Weights of a small GPT-style language model, trained from scratch on English Wikipedia.
Size: 13 layers, 5 heads of 64 (1 for keys and values), 21.8M parameters.
Architecture: LayerNorm before each block, rotary positions, no biases in attention or MLP, tied embeddings.
Training: a variant of Adam for these matrices, 7766 steps.
Each number is 128 + 32 x the weight over the matrix's rms, rounded and kept within 0 to 255. Layers, rows and columns count from 0. Numbers have three digits each.

# layer 6 MLP up, 1600x320, rms 0.104, rows 1346-1432, columns 160-239
126134152090156131107144127134167158135065130104156188156111144149166072130146132155098097141125109152124145116112077122157140191165158106120147111099107128160130122101116140072106151121142112146150171142121187195108142119155094112127128164
210104116099099184107131109133130127149149145131139154141085098148149149102155111145115119117107138178162210193130161122113122155119058134088133172103123106113162151096116095144193052115112129178138103187175085149182132137182176102133078095
161119165167124133101162111074176173152095139119098107159098133125151095145133117108106107136109111161097110115201144103112198168168110148088117118112114123143091150117108123123164169061140115180193152126109107093099092108200095120113133144
108117164175049127082158148158137064113063141119159123145108189113140145128131102103106157127106170124129170116106104084163170155113150158130177151095120087127088134159132121172151116095136113156163122122122170136103126192169134145098173131
129081086174167178140131108106104118166162120170176151143138129105199116181119152130084177109112052114135173135136149187125191164175115182178134178129108118190102180096100084106096152124110143185146126069112080125099099127143138128093139173
180087115146124089117145125150120125148123121113152144136129124117137119134121116137063062132123093054139098084119040145165162120111129120089123107115115111204131155164187128115200111125090114179188094168146152100106133144162185158091140094
104138139151168165123105134125108124095112128119104115184160120090106088150118131089131131153056104188077110139154114143115145149112112176110083069131124147135158156086141157120128090049115138180159145111100110052180201160160135127098140129
136084100089172111173132144186108177152132050138156129155133099114163134097148159151171135151139101120108166160123084128146168195155104116117153175109140140085188171115156160152110111126100163109089120092129105169190198125188140063101054114
187076103153142113158102114126135126132118154137162165118087168126100176074147104134101128168072158189112188128092150099152138139072092153130086104125116152085153161153134142104174109126143062131111147156192122115155118107163126150127104126
131189105141147168089129131164138126121179093133111083092121132106086141157120150113106222083116147112129132123150121145109082114104147212123148167113140112087156137113101143156150117066097090132111105093104087159139107119097169166146129126
132143169106077126105074159123074128189106139145125162135076072151150186087188090096141155134118115112132139176104158099147124125092105137095166131175117112168147135136161158105133136124118140169115132142169192102137101151198213068081128115
158158086118103187113079223131147136146146097120144110081134140157194123119109155118156075134175154103049182150107089115127173142134070195130158109132074147102144095141103139087174037154144155112140149121124119157157197124109153151122134132
194114093172141194097106131139133115121135131122117067165092112123112151154147124151122183152090167148100152201183144052144131180168080155100164158179106092163194157185136085167158153087091057186180146144147138099173096171193135127084150158
137048116125177134083126113108150110146128175126167157131122140108173200105112189085092136115083103127132191174165187139139146162189068190133117158102172122140141154152113100111094097088100153112115142135154165132117145088172116065130151062
121161145167178143151144099155102120147196039162132134100168103157156096123160148065126142096144129118125179156163108150125136199100104127120138111102157117190120109078135106156108138130091162092109108084095108156156119156131111200142149127
095098049106133152102117140099091165134073168087125142146107160128137148064140111160088147140094138143144157177126137151170158107099135194172152151114103074123153176084130117075121104147090090159150132128148081120089135156140188136114111122
137132032084194100114127138136063135125191167155147117087135168163140198126112124088075136092149133167144221194119143142148107176099102195094155108076127160077126141146098062102129127132136183128134155066150097109138168083131165125069097151
099157152151152098121113124126127152144075114147139134110115138095062148131162145169080087061129118150110141097120124140106127116175068142109101134187099140131138130142134143095196147101112137159174118110152157146128101196143157124142130130
177095115123125142116174146117095146104168125121154113132164098148135110106177121182126158126131125162120131096153134112117157125119125092080173107164133122105112102064077119133167145157156137105163169132146056121114163131142106087127064147
189069137134112134133140118147116076125095136100120194114140184131102214159133145176129095158108138172095128127091075068147131122112118191134197115201093060145140157135135079118096092166096158171136168148147143133173130155152121112045127169
104121162089159104116134120129155128133106149073153057170094128087155134103170168138101159140167132197105093142114122081154126129184090101153142077061151177149157133102120116104180156139168182162137121146127155187132140139136142125102153096
153123152133118176117165129060096195095127113115119084139097062088146112116146093092070107116098125181092154142181132148174174107128141116122121087076131141104111168079098103139140077050082100180176155065077071108148077100113137126128071086
154120078159157147133129143102174145137162103139120152160084110101173122106133128059111133112180124124110158099092163150168111128066089156129119131117105102120130131133113158158156108142110136178110123062112089145157097114142140120094160153
117140121133070123161097153155157198098123150114152135160106110118148111037110121103124111123138167158113169122189155134136111135199101114089083173110153147104184096108142109167085109088114089065108141079149139086068189162150069089140144142
167089112144156166130112104180084099133141082097118172075086180144165176113136114115099091102112105154102175175129120111143116079152045202046131147099147104161128151116073112058060089123159129108107184124089158160140145125170177115136071114
103138182180172139145126098176154135090154099122172149166120148112151139079170129113063100167117118142064149088136093077138167142159074165105115151164105101121118125139122123134065124164114104214146127054153096052188129144154165091121068093
170115057145116106102132091167112150146100110102166129133103149147139150140164083134126124125129088124112144140095090191161131150102084159127102137118114111162165137134110212115143129073126155094126147131100140140173116093090136125083090151
081139148128153146100154150158156113148126069056145141155123137100121149122131097114173108118091167170134092139115115159190082118122104126096122183169208109169148208114090122154089194153135102131137123080048153133196106099130137128084123153
109102099114171121097142148112131164104113130154136134177161109084113084110079075132035145206129122159077152167093121057153145140151129128105164097116075129153094142051114087127158086143096135140107135098110152147149115121137130155102086096
096104156172096147116160115142102086161104099134090178176113169158119123097117138188145114152124140194136118107177162094167132178155124176113136131149147097175165166106148109140076136155149080172137161148071122135119160160100131105103118123
140149121179142121114147112169132139194136099079139135144111149113137188107120138105104083125151072148123138126082091117145117105081061143138069145137082103175120218129097111107120135131076186209066176126077129118173115143157227170114121101
105131111189161112120054196156094137151131180101119074159077200102155214119143138158067121143129153102126104115065117135166130121090124137152130148099171097134145093103142174153164098173067141158094046130080110126041171156130135176140125112
158099098066142172109113093135122092194128142152160122147120102125168138181199130168069149171114126176118178153127170132180188155105085155183122141165187123124110050149084155129115084154131075157121129150161102141123114164162067126069130176
145169132105129110123097140195100144119153086143135148135179163093088163122132085109061132124127115113073171131126117108117180113123110152108168132073111162165183120096072172129102083143116108128120147143109102136179154136115161136131102126
152135089184124078122175123161120159170142114099113139098130149132113102072146098111106053103161162139107139103208136099183124170120113112077121140124134214147092180140126176179136124023120185132150176138117160134145121111137171110106093129
145127140164106124126137179127162110147163091139164119103125110153132115138151133156116137139156108159145168144112156175158162110120058114059156081136114101113164113149098149134101164154072103232166127069115122131127183124185141098074136136
155120122111137097096103121195190138128104120089115157173122184175126166091109146107123119168144135156131182101095057152106115095101139086110143126119128102101110104125130129134115139113110125109162118133150088106150154100159157093109143087
129107119113133134132185135079166211157121094096133158167137098127133140120123060145173091153109123106091081197103138105150138180162153153138090132073101089159133123135144103191163133122082136184149118103133150152122147113133095078101141122
170106106167104171118181108176160154159137128165116130117130143147137120127132136108129079167128088126088184102115121098179127140126139163152149111116063073168145099122135095127103123154101145169141198139156137101135097104152107158109092113
162060086141077177017153114125189105097161134149139163208082138161078113138116107179083154148080157108099112092153117144188088151115110181086145160072156124197163125105166122124089107080141199131165151113082151171115129151146111111100079168
111133107106112157079098072117121129178110117133149131156128115178132147138187089096121136190085131145123096123124121111155156110128074095175171127077138081158114126106091143072118137122106096147177122129169079125128155125116172069136086104
172144137086139128103154099154131098130124165138144116178069084102127122127147163149098156132101155168169138120080119164132113151118112171167162104123174113154137131098134180098120128127080138127090108133138100222130131160106073066111133152
104087093094190150081090149115145124119135152113148175120165131156112136152098091118132132170180117138083169121117116158156121173127084081118116125122110087090174189116144111127133141129147145159085116129115125131111177118124131127127166099
134132077091156153091144126127110057166131144140127174125132208110170166088094144142128139144085107143158126156171144124132141110140091115137112158093101058125084122129157162077134128099189115154162137145162153068146150107126150136116112082
100142076089114119135077095109090100150111141126118171120133144139127186106133141119143133150082150125122115137147133092098185165093118149164161197113162179117076112076118161135128087113089176100105215114136166145127149169117124128131091111
131133136146042105152146133119114136141099084115134164122102121111153203114137156103144104106140151098131136210157133162149125137152073124066162196165129181148159101090125149133126098095100141128068174091140106135161168177135087069043091142
129107078110094138127106147154144117162073175106122138144103112130159178131136099082107138144115147123061093130129103132153179140088168189110169073146078128172118215120129157105153139072138138139182135160120106122119145143225117131079114102
150035128139143087101101129156125153154126124169154138117146137102127153127099131132080134096139171149070158158119130095119109137110126143107139131052103047118166154068101100084114098129090142130161210095175162168144091149141130184118105166
152207062083155123097163146158118097191107171140098075136131145089107198155139044093104187106182180149135140107151087155214137167123115199150126121100110068182112127156157096118144136139063130170113122111111098123145137180104085121092181137
191165133079116171129126191139142137143137070137123158155117144131155170179125110132115096168166121124076158106052163164154164131136111122140118144115085148138131154119094103115147099130133090134102128074103138120139163102103127147098093152
178155103146092147157133146135128099177092176090142102119177127118095122110100132160164084119100171126121190136154176105197112183110111192126188160102121136123205144144151157180135104117130178167164167134144154143160147146144086171117116092
144145155060106103006098147141099124134122134113131162153090151151021216114135137144116122125139072198095145128105066167099197110197098144118160122174142157069101103162129122094086107105125159116148158092114088122132101168115090160139181076
151138107119051111127177115167129117136140091110131108121158153143169126105127130133116213105100134184106140168161160135150121103148129143125170125138120103134141178163085121163127110138096124110111160051151155173125114129114105134133141139
123104107122178126093084142164151111130092107101152135152076150168090181132118080105112138137120123165084174150134100172161132105197150130125158083100138120186140101058093154182170159062104144141132160110103124150146107135160173099136091125
169196052081094097100109177158169115161126123132109110150077160158175201065129084119058057175137107136079126109131098145144146173107128152067160127155099159118167162144161136128115064127119129086144113112168152180150182187131165100088081154
157049140171100158092078167140102156153161164123173146110084170167091157074149082139123091114102125130145132099124134120132126164122107126149142181150160166108160142165099150128112081100083108192135110096128170099156160124122108126099067091
163155085121131140087158137151174203143121129109155111167085157132104160171143145151087118111078163153114150114081124171152130141147127142134137148086131117116105158169132100133144150098159120122135140124112183178132058116115147119147156125
102124154103128151101133097101133172109095098147106157078104087164115164113123108100078167148141124125128148174141127169146107141096115126140166148180119168130098128124032156127093134089141149144142145144142094136111134107153133115116103137
113091149130095128140073183130129079130170135112142140129061097101136102172092108148110086157139160120117145148128132145126125153172088167180171140067118156164136214123074126121190106147096136142107186100156121110118057151134071079144127123
133126177136104186131163119139095167154096122161136092160095114181090129100158132145166117120135140143121134089121119153119154187168070116128129108117156091152137099133144199124143174143119140108082207174119183089160128203114105155104163097
136151144110133151134098154129123142082141047127132131213115067123117133134112156141117140138139128095114106137133114160162176126131104157192138122209117095159134081136113183153063180127044125162137044162058121111121114184049111105097132152
193035135103146093064079162122139140112133190113099169129126146134106145143166129146102174129095096163131157099174152119157102119135097182127113130112143116149127144153139158117164059068158147162142144125162115134178208096149151138097056097
176195188085103144134136147123109192130096148101130101113153168154116092166135119101145094162178098100034096186040077146149155103141156148139176125125099116093121102094156135121085158105115163170186143116106107149137119155119133100142093128
188062121121098117146130159209143205152104120110168147132103107142135198103163095096105127207104126156125151167144181121114154172096088133083118122131088133103213189073149054176186100135123119100197123172135109153136159098223116136092151066
118135104142150194136106177146115095157093150096157142140084125106137167131077108085089118108125154098097131117134139110106182160198111108187112128114155109139129132170113101144092168164093113109104114112147107139188156152127102108127141063
174135188128159130082116121127131126120156153144162198109100138137138118148163121135114157145073161119164167142158118142143169153157076112119115101147118131173140193177089151043157193111144102107128149103118114161096160109151121114085154108
088144105126116123115082112154125170168143185136133141123114071119142075083149118127110182111147112112137174234182138118116111108118113157023176129080139105131184106133087145201203076110143154085093109064123117141159125107106137135117098139
119124113086108097095111193110095140163094109147138179139117156132109153120182149151176069128150163141049154146097097079195105161178075102087108152117080086113094109058095136141095071125104113123116129130143062094175085149103135150083102124
126121093139127114168132098156097092142107052156124076128132141186144127152048077172148131148128143099131131177109083075164154152178111175053163115154080152157110204164153138127177106087164147106197141116088131163124090176140090124116153131
157160173219111183140092095153116138136147066118149109134102133061162160101177139090088120137118127101119142153119103135118138162117167087149129124123131163100076161150097110064114133168123132126118114051102128107112112135111137145152123064
120116165154160152159094173159114164130161099094166130114106180131112201165166171105073139176128124130115153172131142031146095132116091166058166224128096095093049178149109106121156121126114121138128184136169106091140086107167177125110151129
096103088153198110145085175140150134122075052087160105205134109183141143168174050067117123164088122159152151155137094148153104121054100132108146155105170135133148078100103076170153089129118144174153094111116126113199172153120131089125127106
088150126108131094095088171147124188160161146117115103178146163112189183163111072099126173115101177119141124192157143147184145093124085105074125127166103166103102086077126063159108099156113169143190152085131124123124178135160163100116080083
167128148183045103075179134089181155129062174113137147137104087113107066149146125141124101212173129147155097152149103101113109203118117168041152144076105132134148148112120136118091091118126101122167135155080172075112125192153146134088154216
099137066111108120095127123117137125111188094134152142123163114137164151122082130100136098092157173135104143171141143170136166141145089147086141051146119116148079125083110111144142120131105141115161153054135122131125155149180166084125052166
151076167092116174110163174104131158203188094114098106115071136122120146114138094097106116131104117086110106121138132077134219129148110162115125183132156146117130142162156145109131135149132147149147128169119111152114101140117158147134099072
140081115151039204145121153143137122157123131122099155098137084105160134118160160102155143101157137113108170134071097165086136132086122185176176166124111124092112107137172102173109105106076167166109166109150155125106176090142135186115109147
146124150067121123058155134176135130156080099102129167183193133161097145129155099101101201145119103109121129120134096118140130134187147149088111152112177146094125135107127142125128139078135157146109174087045172110128122129118148125125139131
127154167140110145111084126155119135146074084146117159163109115070135104107100118125101121060101151131107165131142118094186131115155102123122131195193132089124186149113141122130103118137142125216119158110191089099157067144140137124124125106
132134102063083120105132144199166157127135079115148183117156149156099176162193118123119137111137067222108188117149187160126168154138092089154122127094161130113162106150103139147088138125123137088173110152104089191150184103144137067126171076
120075135124163081130191170138158139130087168046157131132114207163143109101160163170102138085159113114103131135008089127138148169163090127112105185159069105152086117121187193184117117151131086162143135144104104118101102158209140150141112101
135158151109119110082167148126139170204099134103133142152177086099110163127103111129124120140166139134083112108133133136111155159120080121104140166101124130123124107079141122198165101127129168143117142089176117131130144151138091106087142103
129084120130081102095115112137162111132139085123128117131143086100091124141136073160123167116123105106118117101104084127172169152137111155126114139198170138132104141100126127142173076144092157142144132107082084133130141126166161158046126213
098189135170147139101107178135120104172138076143194127128105097154121194114127096093181120150197101213155116172086117178080145209108099190119121122171129101127097091153130131094167128111088202113158144071144181077140129091155099108099060166
136128137134113067065141149124177175109169080135137132133138158123141084123097111136099158099140107181119170177122178076130162158087123096155094106043049123207098130074103132102159120142082134170151170105151045151141116128138115109132114184
122120123105128124127147099181149142149125187072145096143172091136110169087111179187120148102135126166069156164118096113129137115152119159142140079117130158103167081116130134159168145084101212090117143137112119088168111122104183142143115052
145148067063117200127124108115126112153108131140125140138134142129086154137165117152107158103091136159108139185151158128142096169115091227083157168087112031117130134120064143116125094092131164136161168134166170138184126194147150130118119156
# layer 6 MLP down (transposed), 1600x320, rms 0.0952, rows 1346-1431, columns 160-239
155152116100086126125122172142156115164134129055089062091121039112086148147160109069138132106070156098118110128092129201134111104120112133119113130143138177081143126164177117151132110149158141109167151110161077128166086093085140159123126068
140113038096084117078193114116186149131133095094174225132113146110079142118145225127132140163155123141181129127147095137198115179186149180181154153066122154124158140110126145106067055144135145158108130126092168177093159170116092143152162135
130142098105094125110140133156136157175131100094153122121148128103127164107201127121068142154109179106149078128104108151185115041141155105149144164167145131170136116116136159097138151105138136035140100090088121149141128176069173102153073129
125105168155142100131170101166080224110189152044137134147104028167142116142129116137140125137161098116090134172080119174066138161123175126118082126153140128155148101118178173145079126121130184064120124095095086080133120085134058078115125124
119130117183169130096145148188183101192183147151164161146160141116169133117114184120057091126168063099082099110169065059119134155144179130108107123153089099108075116130128086140081074119141185146105125108126099183092117150116089158161135122
089149071142154097139154144115185085074128141150105147106172108163117106134117088121096144128107147119127100141122091157148113143126134055118153119148111168197152093097161108125120120142160115150124081100126082117150089097154079073114158120
126110112134127173161097102177133133058166195103146137189113114144146115135100101078111114146107125093123095171197248105152119121064115083140113127156130060111175149116159133164122134077143137153115128141155093086085179068103090058151101184
149061049152069084130157130193128118076156069133182221087164116139177058095158157168174102138149079131128088126093108125099132143136146098128168117127127127081092145054162152158124143080071146117171103090172058179133160117130128090157106165
102140151067103151156139163139164160088091112150182131087149128176083116114143133193162105110109134137142157166092063145127134123169107071151118103135147104243036141118126107144132155101146165138172145168123149162156181112078109096151153129
121050113121112113139118121144110129106106136114135120186189144156135144107138121162160129156151098125095086141104110108151181162162128104165163085143113103157151131153109132150126109153124098145174107162110125103117115108131168110146113100
155166132152091172166152101139157122092091100066150151142154088111138100169092149159085117194090116076166171079072156144110100154136156154092125110126149090110126149100088125138104118151167178137116094154128156179159145132115128152076159115
103101159191146103160142167151175133155099061049091184176094149122255116149128221139166079076125104188066083174108109118125157104190095043011172069167018163108111108098138182134079145109109150154202076160163144086168171104190098146156149203
153188192104113190183098114100096138060126116100137115164122105144107112092154135105180137127090061065142126133146126123084161117100110166165119058174155149163068158079126171125125124170132228188170107071098109126189116048067133128106114108
133124150140125118112142076117164129112196051134130103103155141155161159168128187124140092156085132076167105092099148120142080076163113101119141108131129119148140133162190086096151159127142164076091174096149078160163157146170149148189192108
146127124177138100095180100165086136119140088202132116103193078089105143141132144108099069142158141130124083075150153108119143126104126099131095128161134133135064121149157125120129047124163194155146134158132106150157078168116096172141107202
168162135137117113162124133128115083152176098092154117117074120123116119133100091105132120119193075173147194116145127134147105169122129125154094131140070158137138111169137111154098180132126189130118124149113144101162120110119150123127130146
094106097145107095155067167102193132161184088124034150130141114134156161077191095154145062152123197167146141127128085156146055151190205088113161107156172193082199160104140099150097113086177163138087117070152140140141103067128191156129125149
136159091165162113136142127115147158189149148096092099137145138110116153091103124142109122128166166158139114133109133149096143127126174108063158115076096141069092145079135117081140122173184101123093140183129102126045155109123112155130125158
083125138119127194129087118181108079168082133131118169134055118140095135103138141145129130178123144147169112170130106111129083200137106141153074147079145146154133169140126117111078124108125145148092156122116100145160136136143114142103192112
098092104147152149122170133079089093089105095136131108152145101163130102145160104097169090122142093132137112097118104091079137138121133140138158074154149156141131145154141134143132100125113082180124141099183147161120132121117038123113157123
050075117130133153098100111165111135100115069113150125174138162133114107116101117181103141055109101075139139134084127188127139118087124124153119144154161148083132140159143175080091120149102110101177165146147138110170134185099136104120071132
101141111164074095140148126221090132137082137121066093151113164171185084126123192176124054191107121125225142121142120109112093155100103086167179098103132127143177085133155130180102167169112127088116139174061085175167162187131136112163115134
117122131126120108136149132130110120134145123131111114160088152173186148081127151139143110085111173165070134109124120116129102133145098072139096181154173120138155116119127171154122211128113159157126096137119077169115122188072151148130166139
076136127104159104128117139113087128194164123168129149143105084122134121102148175055108101096188189123146123131202146111177156114141087163125160152063140080130124077129191104152132176178117166081164133080089123071087089126092121132124120172
131111123128137198083115145146102088080139147177133140137130079110074093079166123121133204139103149085122086096130098172087094141149165145156099158133089134150126145126114203184132170211112117138095084052211135113081148110083157087066067127
137189120181125144152121112115093138094106077103152144174135152090138150111124137144111143091102102106105128104115130167072105149141071159149096160100118157189149122086117160096099095124195063153112072111189080080100164174151132096192114091
146110141060085110074094142119146176117128118026128106118131141094157134120112165128133177080176084130070162123107125166136140141131118142139123158095130179106119170130170120109111154130090175125128085115072140158096131123165174127091105115
105094118091093091138153155109085164176113096102113122090154116175189133157186132144162145133140128146093129093123134134170097073117145162105097150153136095118047096104106140142147174127110129082135140063125171162141128121088150112141103122
123102168147181118120124107060155135133084160040111078192122137088110111123152103116103085153214136090112118117111103133144145155165085138083182143168098086115136104121118078098106145158124118097122129104107115108136121126095135135131065118
104133148129122113090129124159162178115140146122114098129141135135112133180094125130149178125163155191097077084092112095109137128134123153109175116132092120056143175146085098100071171155141108135122091096196142090114112106149105109147109158
132195106141215170119118111153144136115152118161181149107134130205107085140135151045089103083098113133154157176156198125145072066105091133135130139165091100058196141100161186097177120109156078129086077089157090153136171076078107142164144114
132094129142134081120139104154137109131097098153118054051192097190141090115144152158121110129137121147123106154182150082212159141175127106128103111105137204072096110171118118146062164208099136100119106131092114255100126122097094124106178117
136147161119140148177095141114125126182117111061118113138142103089109121096130136134101145086117108142142121106124107096102125060162103134069134119097124157148140146128182140095181130074127088081146174097170138154136123112172161135095157072
142125130106183130151165084138099118170190092154142183127188108156066174097140157187122109188186139118139203161109070089124071106122136153128124153066108174155169126136127131108107114139115135129076148117185103127172147064086067116203155194
125099160176150156142139086199134180133121093119058125126130201132104135106043140158091176183077117159127146136166145101134118149092153109130127114123155124138082117100107119147118137108163088085150162140106124166152124175111099179151146094
110136132108125133155109064143132105126095118162102133054094098146128108155163114152118110169092139054157080106142175145102172195108137088169137117119109109144102131146129092110105158149148085093189135107091162152144135134111128152083137113
099117128118144164172120117058038131132130145166180101140105048122163110148145091138157173104159124114107100180087182109134167146161125197169128123125118180187114141121142175123149127127164106183073213091170130124109119176108085117136147127
070124136138135111127103094130132114112067166096118137126122128175161130124102159208143122116189158118168139136133142106125090140115128114151151157099180128126157110147100159144128130069093131104123121125140139145166080106108078152157157145
093113155134139126081116171109143146117138107128133137091124114131154112134127138150115163086161144101139130132119164172106123121131118121113130103160120102185107120136166141148119120123136125119054154162117137112132105138126151086150149094
165191072085143194108116129115180122178140200078202184146169097138119106124147170162161137138083134125111183173170133103063152126087168147068114091123161075140081138168136182100106180108123093220179160125122113104109115175210078166093115117
148077122099144151152172208141151121102192139139126102135103155131116131154048061110153111133149162143135146099126157121142157116103090179098181136143095134141155172132154064135184149175108174140097144131134157156122124123141079150102164166
113141145109145102167103110118129163146129145156152088124140159151173092137130083155148132123196138087133164139129099072120151123113114124115154135072111114134142134126113115117134114123114154163100154167116147113108106103077135129124169115
139131148153116150162167075119155137101167125151100099094117114120144095098156153168152094126066121114163101117127140104114117121137101145114120154111122129170133084175141143125164124181155117113132164122112144129113097152085097129087094113
161118125115108151071108186130116175089154131096113105107123147132133092202143117119156140126195172151134114124086107140121104136126187122092130150104154166152122132162128112121129106158096159139093119117066083135134074131077117142154142089
145151158063153128077111147151154137113120147119165104145122164129107102138136092150144112107158106154105147092059091097124039106153204144107140074160136089117199152147138130126111185147157117123146058087164103118134125120127130140065131087
082105102123153165148161137105158164145139062171134085100114148177162140120093160113101154159148148081120106133128163101083090098108136093084073126090156145161132157191150088137079082143135107126104124067101125108142137100174122090115152096
111168098099143113087129101111151161126100134141118112117090045124108168169151108097131131146174096124084115156184093086127134157108142140087158062122105115133103160136115113161172209111139131143183132176118138085148097135124153096114122128
086146122114130131155110061137153125135133172051102091142142075142090126122160104138149135169079138108200115133142140124125130144166116109058169155103179118122159127152116093115096142152138058063107081074155115205134190128120106243107115059
071176152074128157137151137111089112140123130126097123201103159154064173115131152120133116174092170180146179145161100087107181123200115132087098099155097078129109153117140090139124162156125156117063140149128188139160132165127101129126173149
083163122116190080151128106097092150142126148121156192067146143163143144167116102153118103080137095117150087129168118142096090145152070119061106126131216102124102131159125125119135140095093086142166178085099177094153112144162166096140173101
142117135116064162142127168114191150111102100086066124141139118106123140107071113185203141140113108128137107187116099143116131118184146093136182181160158095121043107133137139137150132128145108130145161155169109092083094147072122165193139097
150142112130203104127075140152126161087163127136115119144107111049087153146115162105140154157141122135158122172117156163147171115100107080110128160133148104043092096139075168107117106138163117160173120152141085114146145104113093115159088122
129152127138153158132129095091135113113102104123135131137107126107105118168133162136101126106140134102167114142105101136133081156177195137131141062153149146164121156112107130130130104167137074147126091111094065113168152146171126201101155109
133118123095108127108125095130138144180173130145077119116173128106086111118144136123138122140107156108134102112129178071104135130116137076153069114075132107102119157123141116098123145183115054149130109123144139141109171134097089169166155120
123122091115116109134139094117132140155189160153132099100087102127135048089130128166159062145156080110100124159109096118088107125061064163066046191145175155139135123082167106100168095079108133130133193127105132129122138151125137113135168163
103100123120102070223113101133141185176168123129089080093072158171175190082130129106145150081144105134145105138155166110144132199135111140074056125118132130141146150141077090080108136143130102111128002149097152109096092089191107097168109200
066067111123099127129117155086115097137054121074119077140112116157172114095108146149141145123107111153149151118129166136125125085076138126065104125173100178144072119118055130122151105093126134168102158130116114153083179108181142099137059146
129122078196178186085115147110177074095118092116118113163149193153137153084141126137135142115130166159168148163206133077144131136140127114091126108146100164098107134135140102111171123160073144104161171065162125163112101136200172101139164124
126207128158136149110081142091109129124105158076171116171130114148126131078139120097117125140052156090142129121043101182121156130156197135123156124187150114144095137138142126066109109081105100120116188132092102080129122121164168152110150147
106112155163092143119152092098124151127107156126088092086159143173096109164107122137151115125092098152133106102134141117112116103164103158090186126149128113094122115120106112167137154103146142150128129153152113129138103142128128131126126115
152052109147130129143179104112142099138152169182124096111122118107168123058119098158151144099095125075153134157149094136127115102131103078119159115125122118146142147140120136177120132146157137142108162074149091104168166099226103110123103133
085178121117073191103111102136115060190110116070114061172106136123082129089145063103136119067105148169098173130068094145167122102128107109172097149166105095129140154131121188148060162235116095108136145060112161092131126112096105046153129161
126132116171150130139091162165131155163180102050137150152145116115132109139136125136149120098086150091123137173127108142117147072146146136152140137147122148091175134160113224077133148143096117169100120123238091098137123151159172137155182080
099106195171135150115175108202145141146127121148098142059076113095200135100114093116103117167040074118173130074130130146132097131180066091140128088142094108089179131072129133092141119106123122092191139142168082134135184114126129140169183144
125138076154141144146171143139107140129143082137143098141178050211122110121132133126134100126149104163077027173134188079154130123106133136157136125129107085148127135163122132135199122146139147140101170207120104140066153135141162124162137187
128149128019109118136163146087088082121104120119144066079122179127123159135117083107131186106115168071130123186091144115118144129107087086150109145111111155147138184084110150087122156155146137122111109085121122199110118138138129145137162175
118115079126124143138142110152149136147122128141145075153122135093109115133166099133083138086127139096158126126109098089117059095206151079142142115123130157133084122134173172071099130112038151169078127066118116129164117165138097130122139119
184108133098114137115145100127086130127099144070110205155172135112163088140126107163135152088100065076160162141092111121168120072154105091189193107159173149129161169130114142144141119097093108122149123085109124119122142111165150125122109120
096125135147090113098128092064079139145119156153095100135086118118103099136120080087119133061132190137157115107105133097125127104103127091183147139107108122120151126123127175167133160151157128127107121121135091102184112139152154177118122127
129117102098124090084160128108150112113124161168100132105162106195113154147095128149187129127139124157077133152159114142134130104148142139125141127105142098153124098141167125099163131106135113126185118185153102133137099159155143061104141135
094145097120179187160142097125124141137133145112142112026126224084108174081048092182149176126173075114113136124070146124138204123142120160129179183100163159153165142126165114092137116122151111225132114145130104139094119136136141105058143139
158100125120105157150157173132175120185114113134123118206192105099090135095133150099149103161084120111069174114129111065146076092146095092092081122105182126113225156101158125175166137152140101137148091095141146136124133116089161078108110131
198027099125175084112175134123115090140135115114137145112136074123082119107105121133179140136154116175142173115125117138149125150130145101136140135156113115142165140137140133096134077118173073110133102106164158173097123105067116111100148107
112088091162142178148066112123130110141159094053119098141129200086135095126173154149099092085171141107116189135145129059164138151140095125102096104099141095103145092134197097176106146143172175190163126148077147144104115141165167206167230086
129151126139138141121139153126186138106084123140110115156097147155183152066153129121161153087159108088129109088111092115162156129099152145128094111137122119167190099140132121130087104148108142126090085147075121154082077182060143094158138151
141145142080087099158123106071100094115125139122173094103119111151152180138082117100119138143163218180162160149170140127133064154081071134075160141098130126151080130089144130124148087152156110121071078089159215162116154168140096057179148159
113159142100151092124087102143127141152157179037198141166085109142146123157126124132116215143151154108119127083138080076125128155143098144155154108140141109145126088128121111111141117102146106106099118166149083118109160109144089133123131176
190125130125114176073154158118158098097107147156108090070101161135147112108120129118176058177142122111108111105105115170132102132116121123116143131148100154143098173134155141129109167140166115161145076107172101137107161122157131097105121146
167108127088135128131155104177137119141163096106098061162115122135122137114126164116135148118151120146178120083137125157080113095154134134112110053129173116135147161096048169181107147178176177183129067111115210138157128177120112118127163131
146109214128102107130112102142121133168120109104122149117106174141203021168098158112075119145134150128166135110135188121135086138141081120153255118109078090112094121143214100100093099110150168114129049102142139119131160109157106150141133136
175103111146148067093103146157184087147174108103142174090174116097085089117139105126160133075181165152130092143116104151206114138101137062164092156118121136145114153120099094149076183132101143114059123103160176148189101163080136155141108147
168091163127202103115054108085152135138131139106109116175101097107049122184087170120133144124101094095112127076123164071131154168085125123170125152090151170159120108122105173134173137103157161134086099119171092144170086073028051116185132157
109111080128163164120118142126157124143104152127127183105163126143162099072143157123140159146123142119110128159133111148072121095131140129183097160124148174130164114122124168091110148167149107109132134171196144175068080122115099141191129059
094090075126173118092105108098119096149076117034097158117082141215123180165079097129104130186181130197128136139112079097109199173178145089120090126154110127182103125174083146079112080110146160120108143114108185098077181068140168107149086095
108156158135113129108052081128113152142145188170116109104119093131106157092143149123122149164120135069135138074097098121158126084094161162131134128133126113073134145144145098172091166090136152070124079179135148120129137131153154095172157102
111082126122083140112141128142111116139132113093145158117143164113128071115138106162120154125117112134129104135141127140104162133108147145139097152149172100143167127111119138144142129126140085100129115116110143102152107113165160122140142180